Weights of a small GPT-style language model, trained from scratch on English Wikipedia: RMSNorm before each block.
Each number is 128 + 24 x the weight over its row's rms, rounded and kept within 0 to 255. Layers, rows and columns count from 0. Numbers have three digits each. The size before them is the row's rms in percent of the matrix's.

# layer 2 attention query, 128x128, rms 0.0807, rows 119-127, columns 64-127
092:184158128173188149141108117156186127138140135159152101116145143061097121116143109161128101107105152156153121174142154120119159136156119132144152107146083115127123153110133214145096150162141114
093:151107136133167142110068112174118119167152151121127110071108150118132124158107140111142115100148124129154130160172174111129128146124104152160117108120142133115104169166142148148117146129153145
094:077114142114089144157142106075098120123135129123144129088140153092152114175100126102123120151124108146185101134111127120123102105147100122170132107089132181126088132136102088121138114125182150
077:158119132174134149183128151100101129114163139127157113162139129124118147131099115109188117126126103122164134086054116087139116150099144113103132116150099135182121121148091152106150121114155119
081:157163150112152098137136108155172115143133137144100128139123163088117109136113120099111156105142121101177135161129132156093137142123078133128140178078109089081123126097183121136118114141123107
081:070104081144104153122128142113096165068128129133144106138131117148100122101074135113196149129117118124114129107102094146118104123183146071106139112123125140152146130123080124089113160111130119
086:140131151115141110094095104156140100170140142100136131124125147162130125152131127149075130088163152153140121178122156123173135144104107187155120168137141128118100165130162126167145155128109138
087:133138167143161126141088125145137112147171179117114112111122127131154112136122116161055134132142104151130135165143144129137139151126083181202109146129167109111153130131160111159163118135098107
081:146168101143126117135141143103148136120128161102146147118129122125161127121152106167102136159100131152119106162132118147137145136156092133158113144102133129128139112075145122142144114146114105
# layer 2 attention key, 128x128, rms 0.0754, rows 119-127, columns 64-127
088:098137139104095129179143095151119125136090103097094104106133169119167106119118135133156134150127100109137109091096114141135158121195152117115143089107126109106156110130160138172128150117151164
098:114115173121063097144141095117163128122154113127092128110103123101134151120107132156127124104150107108112102110091129149118140095118124136097102064171137192081129122129111087192156105163117146
099:137152172123116134144103160105123119122131128120084152167129118154146134168085118139123095114102124129112091149174157136064071133067107121144110115123157161152115164111134121086153134132101113
084:127148127171082182145122123098112093133128107098156149173138119087124095128162137103125138155129162124141143118153148122145082167154110105144109141126128113150116143146108190102158134124139149
080:136128141157121134154118160135095162114118113125130124123167161141163077170111118140166136128128098142159153129117129137125095130183155136103119084127161110087157134107115119155163145115154152
082:121132108134119146128138169127109114119129114134120166152139179147113122119172116100117109127128148112142115146188118098151086123109077114161143169091153138139084149133130174090119138114169116
091:139114129123131121109135122144176154123149181133137096127114113128136143119092123129130147112111077126100123106063127126124167114159145152112093100161124139093159101108151068173131108142063112
086:151133132128160104108128163143137167165139139139105103132118131129119134121089090141125123130101115139125151150113168112091142123138163169123096125161141144100093127135160049160137104138088120
086:139103110098170100090108185159123152152127143144099113141109114147129128123132110105129095137076105171131101142117114121123182113100160166144129138116135101142116128109151099134113096093090144
# layer 2 attention value, 128x128, rms 0.0399, rows 64-104, columns 64-127
094:106167109132077161129094103173103133197113122143119106172114141114093161110087136130112112103141148153145077168129137133120131148150114145058122084128146097118137114134128126133113116122140155
108:169092138127141141116134134155120128100131146087120111137118149165133077159134162129147112175130118161143171124162076178137118161138124129168113131117143116120163153162141122126155158083095109
101:135146123133122112146130119081146108075110123180117132120131122169137136147159119125105138162094076157109126119135148164140138147145149122124106128124133150162156140131133121129131167079085141
094:185149114127153143126112116074127108129160132054088109139152113099147111128130125120125120138123153173131118131135127150148156141181124068081138139162103119133090119105123113181127076113102121
116:108145092085134133080103171153116123137124164136106121125137138100106144151137123104103141111111129193127116142133174142122131116112145142189156144110117108125186147141124177162137153135114105
095:133188113141172144137146186141138109131171144104159113147136102125157093136131140119156138180085126147112127124129137194135134139131130134121105103157113113142119190119138092096119155106145106
093:102154114099117140123096134151096112173137182135164158121126149099125124143137138132163141138114152137087096147126136142148120122138128120109130107112118128121133152160122162175104086154126068
102:090150127130161137156116139097114136126139160164130156138105104146121159143114091126120137139114102157087105132101152067119160138106142122133130150129155145131184130102140145083153126104099118
098:119168130146126124117139145098129109112124149113124156138106138102109109068117141112147171147148151145110128107070146131125121126133148102197139175174119151105134108134106150103111136127112148
103:099120132114133131094105145101144131122160165130124126140175125116111111115115111101116127147132149098176123137102114163173123109099151068134135092102109136107155182154148141124153136159136119
089:136095138149119144153167143131094163096097096144110135164105110132137130155126148119108155143099102094142120099088145083125113110134123141117162147100121137108126156091118166120131102132103150
093:153148128112158112140152165146127112111164183115121147175137158095116132111139123137141117148087152116116115123133094132160126161122112117204119118156145142147193106155086125113140143124129121
077:160108097164141118104126101123099142171105103128144148140153156119148087154176172116124122125110175131133079131158114144113143161125157116139119133116141107107171157149135103159120101124115141
089:152169154112099115075135082127138115108121164124112119131111126093134177152134110141082116112115125152109133070113105141142115096125114170101068097147090145157109108112078111128125136105155141
103:128139144110144099102108154120153131131135122104103134038139147091159139158152091145138172154128091189115132128111142108098177141139131136163164097133107124122144143114126119139170122095117118
104:073127136098121130094096145175133125125111113108173140131131139102095138120131125128127146125108162124139127166106093154144151133119139097154169100094107193173151111118124090141115153130123169
100:133088138125133149135138178120094132096129082167147143127105153085080172096123141104119129079139143108123132094104156090166164122105118172160082152094129133122118120110139122121122142155141120
097:101126128110138101145188118125100126103149111169106100121137171140135107110167142150123100117139119125124133130135112176141121107134139097148096136131116105108101100109125115128144137135181118
083:122129114116117165131156098150114119141155124119097127130172096130109168164144119125139106103092163139092125108133133119122112133156107137096156114121071152152138188129180132100116109150109152
093:124161159134165123139119097114121132127085117139121113124128087090135188134122097155089129099085161111103156157165119110153156106145100119101132081086108139090150091082099175118150138113144164
104:067100162154119135072147149114121121130128077127117130113127143123095187126096113128175074073160170113120139124149138090128139117056104145116127132143143084112124147146162144133105147173136142
085:161116129124102104161123113120128135133110169132103130168098111127106115129117151099138129164116161125163139162096129173129108119121081115116124099124100153144165144164154117135121135132129130
095:102211128128148118148138097057135115144120120117124125121140129141122114159138135112164109084162091155117138126151076179141105070132113107124110121151163147122114130142119142178098167129126135
101:146155070137118148131114081156128129178130162138152160134110129150169095135145092101142128156137139156115132115134106152117122151180102119134161147092112131140113165136096123110100173129105144
089:084140103127107154118134151123177151145170152125156109113104152114112151080101131152121147134101162144137091173193090126117160113123113131104144117139123128112188126115129137119138105151157158
107:166117160145134112104094161111147145110127136155131123161142121152083107081142161133153119105139163147134147083122141101118115115090116119131070150105149151121101177152171123148120156138128139
093:073157137126149107140119122086124129144101129134128098108112125134161145136127118138121143119089190130125123132099079110151125115151147114108164105155138121109090103147141131110152119058111090
090:113120120119146114129124144185175084148144128113145159100130122142153114172097130135127184106102092136146104122175107137104111093136128116135139135100083136132119190109125119142113090155121114
094:111152127146121123138140052132120156154123099167141148150147134078132121135155108123134163134135106158142158127164143131147128111122091152086137100139147127140107100142131161166132130098125122
107:117090067135137116151106089131113169107164129117123115091107151145145113144105123140139130101099117157128115154189105106110132146120094124174113135077138107144097119149119131127086101136155101
100:080102161120133144069133125112115163148139100167171150100119091141039131130139123134182118102153125129133133123123112095108148090096104180136122136115127177094112132138153128130128140157115157
112:148104151145157142146161083151152120132160167141138136093107115155106116087132127119111130140122107157121108108106105155124175087127090138084148112126082157114127095127108121125081164133158122
077:108130131137171089152144124114123109140168174122137151151117138101142099112130127104148129124118125151128175106127159166127166118091120064151149169118128126127134141140140109135143130143087136
103:146126149123128140095136142132165130146142164134131134106143121148125142142122142149155123094101076136117144090185093123133128122075145146097091139117099116133133155142163106176095103132123138
089:117154114098141121156099154110091137145127104109147129127124088127168146147149143141165173145096141104103171120119174154104132096108148150102108118173143109093112097134127145131118074108153096
104:163146138131102135150119156142121081136103145127115114132129089179135125109179085130141163166130119127103107115115103140099138112131126112122129135121131157106085130108153141218148122140161126
098:151116124136124112098143136135123173113148080113130095142159147123135133094088155120126130109154166094110126138110126102125119159121108182065143112126103082120097104107110105134132116142133136
108:141120158120140117111105104107107138117146130149134149136157188138099153153153142122120189121153103162165173092141113155151083126108128117136092110132146098118119117130135144153137118131154137
089:096143155116105123081149094164073138108119159090149151137114100111126132136117118127144118110140117162080080109099143115123116107086135136106147125136098131148141124168096129107112136189107120
105:147068132130120119110126122151158114159118082111137145131133122120070177156122145113101137103141128117181118132154079121138140124121102120105108098095098143118130128151187155160092133115111126
101:140142130130141142167099131122095151172130162111160125071111158112135118112160124117131137152140109121133125100165081079118107117168128135137160161160173177131142115156121166103160130135141150
# layer 2 attention output (transposed), 128x128, rms 0.0352, rows 64-104, columns 64-127
093:100104134073148178111156099137131152158157146140092136120177160125129110153140134082113157124118116097077149113155131138123155124118130135139113128159127117151127124168146142107092098146163104
100:139110117098136120186124128158141140122131134094137155110105112116125159089124152131179121159164160116122118130112148086113121119085130111150144217137129103183145151131128136159150145120080164
097:099137121098122077147151128116130116125098081100158157133094115118136159148122105123143110150170153085113132098140157109128137092098089135121128145115153139176111146134147118110133137133140096
091:161152110119098105165114109146146075105116127106165179162088119102148116112136141114134120114124149127156132101130147130108172173125135178161148154113134131102110124130111109166147135137141103
118:114151131105186120129092125154129108124130133136155134170103145111160129148119137127141117158129099099125141150119140109095129133165123134161163105086099151077115107103105148122165142132118146
099:107097107143119111142113143170143085079136132122135149150161148119168117147174138128168099086159088109116116147127148114075144115115129094138139125073162173124117133106124131097103124172129182
095:100115154154170129116107148155127106138142119124152126148093149142135130116131106167147114108108084114131154110088169091082138176091109164126132066132110148109133138117139165150185111135120144
103:138167167113163109119101128149147114148125105143143151160096156112186099158156099136132097147131112127081154130139144121142138095159119095118149081147127132110113138107145157091151132163136132
095:115110124082130127140091157128122086165113091125163090156149150139152108143152132171106108127138099086177163128122153118111141155127101134157172116090134095123120155131128106171164127105170103
100:170112117120098112139126090137132123168126150132135150111121107083088141096103121113107095102181130125097101122145083136137083170104108167131133172146134123106096117124055098170099167102113111
089:175159171122115163123134123118156100117158098113143067110135146150095137142129167138127118118120189125093164118167082101143130093110151133124108146131138125115125150116142100151116142138083127
087:086152105157115129115114131149118130131143115142192153132129123138157088179146108180153138094116130131117132160140149104150089147075121100130144153108113151113128123076132147132117138125110132
084:132145114113110126147155109140151087096146159128090107104157103113087147144102119143155117094122117152114150122136116094094109126094162115159095120185152134155093103097102130130094104155164134
084:081124143127117122118142133104097102121118111094135157148088124156148090138132113157119110123077135160152090146104183153107131146133126137071125146101141110061179121162160121120170089158147088
106:135117135115121141159151132083166106115133124096148152164138071109108111141116094146126125117130121091135137107087150135115150093140096142127137146115099143149128139134117126119147102153168121
100:148142152089151151144088136107134138144120144104139151158181077114123107143087106163121137074128119108090109116113150147145119146159091128133093107113089116120120119113166197118135135170133132
108:135182138154151154131120125129128069128115136152122109137125159147128127166137142126133130150114099155140123157122081126132083120155115137164144110130130108061154124091115116122145111113108125
096:108128108141093110127126136099141121130149142114172083098108154115187107140139170163161100127168132162098124088126137129117121159068102155183127154106137149087155152135096123153145103118075134
079:122098109127146180141129114204100119135154107115193139142148156146113121116119081120142151121129098119115114138154130151128159136134122135097105090115098122111120164128124127125130137085161113
087:151157147111161087098172119124099148148110066085155140139112182147134130133178109140103102127098163122100128130095155141136144115137106133139165162163101127126158137122149111124108136152184124
100:104114122087145186126140100107115151124162113146129122142166154165108142152117147146142152130124086139105087152066083151154104124130151118124125075135093102109132112138121118143095119152132126
096:117112110123102103094126112127093129140136154146132113114119113155114142144154109097116124136090120101127137163137149117142115164061116163119157174136157088100167058152114115170114097142109108
092:067119130111127172129120128120153166127123100131140134155174145129110122106123131112131128120174129150148125091099142129080140140104159121145124124108150143151115093125123111118130127129097152
098:142120128129144096139157142209093158097137090124109130109121131115110135154125113105161141145151135141104127122161174124136132170140175097127110097172146150144123116135132167136120136102126143
084:107095114093112119114123099156097128173161152145130156092144124113107123157128103138129138059148116129086119098128148177142102141103128124147119144124146167107147120166099144166105131119138124
101:124120145159139113107142126124100110143142141132135098132117147157121175162172127127090157187109125101139151181128143112097113138093111140130168134133114050127142113116116081152146115145144059
095:142167188116111063123112148086139113131104152104150124138096111097161095118097120135140119118147097110125119084120158142117153112159129125135129096117111138114128174127126163123140120172121166
090:138105130119163156162096155150127115117123126145108157135132150107109149104095123165154110124110105103109124155111141116160109109166127117093115119081147165138113122152132107125155116132147166
097:095168161139099130080130108115111155128131133078090087121102098163153102123135115094123114139124180195101097104137130123121125147142129144116087123102121106118146098140106136101177144170101114
104:120094106125130136123125122172149101127091153155105130110113126081151135110146134137183142150142157132103130149076114120160129108161109104155137072159140182111144146143137145108170125150115134
095:120129119138153141139138103141109154142103121122112084125155158143109159143137134138103157137136097168124117140154093143134104138138114137151116080137135129130140142154143094138142138093130090
116:077149127130153167090132120146094152113155095124127104106137130158158136147202133136130108123093136151106146141131139156132113124138097131148139149094178149075167111152132111135155102159084138
079:158143125103115113145113131123135120106117156147093150160063109138131149132154125170135118125125114111183117146088115116150122153101106147147163131121151128104138125146049137154119135144157133
099:134097106121131183124130110146122081109143127140091172129115139098093135093111110155154141136154113138147130172122093101083113114106132114148113103116152166115121152129104099098099151130168144
082:144131116095106081098131126126157122143113167108078110154075143153156116107146153133122094090134091131137108118110133128098140143125172125137162134080154154125137146144118123145153110099145144
098:159116120180146123112112125080144130118160129135126106112168183120099138110125126132094112142149119137138152108121143106098157147108141162139106125107105123119133100136106137149153118129145079
096:126121135130088148143097115120107120114143201131154079125142135135156124091122156104134117103124128145135120110117129134092151119165158152121130120071141113081131122134126108110162123124145161
121:100156160135155141133104135128131120164120178097108118165113179124184109087137131113119117165136090141117100143126158115121097139150112129132171148085139108078148148126093115121165125167109146
097:102143139116148146138118124136123133129158082127151089137111144175116111146169110158129134100081083126121141145109158130153169166122151132152131070114110103090150100124176148139158117154139104
111:101111136130167127128136101124118142134136150139106083124137134167125172130168142069121150169100133096113159156124126113132105131116094161148172154089128079088147093132083113125122111156116133
102:121173137171117142119124113142130121158110120127093138096092096164112109167173139121111149116132132191135153099088143152108138142126173111136102134161091105151144093121102177147142127133112133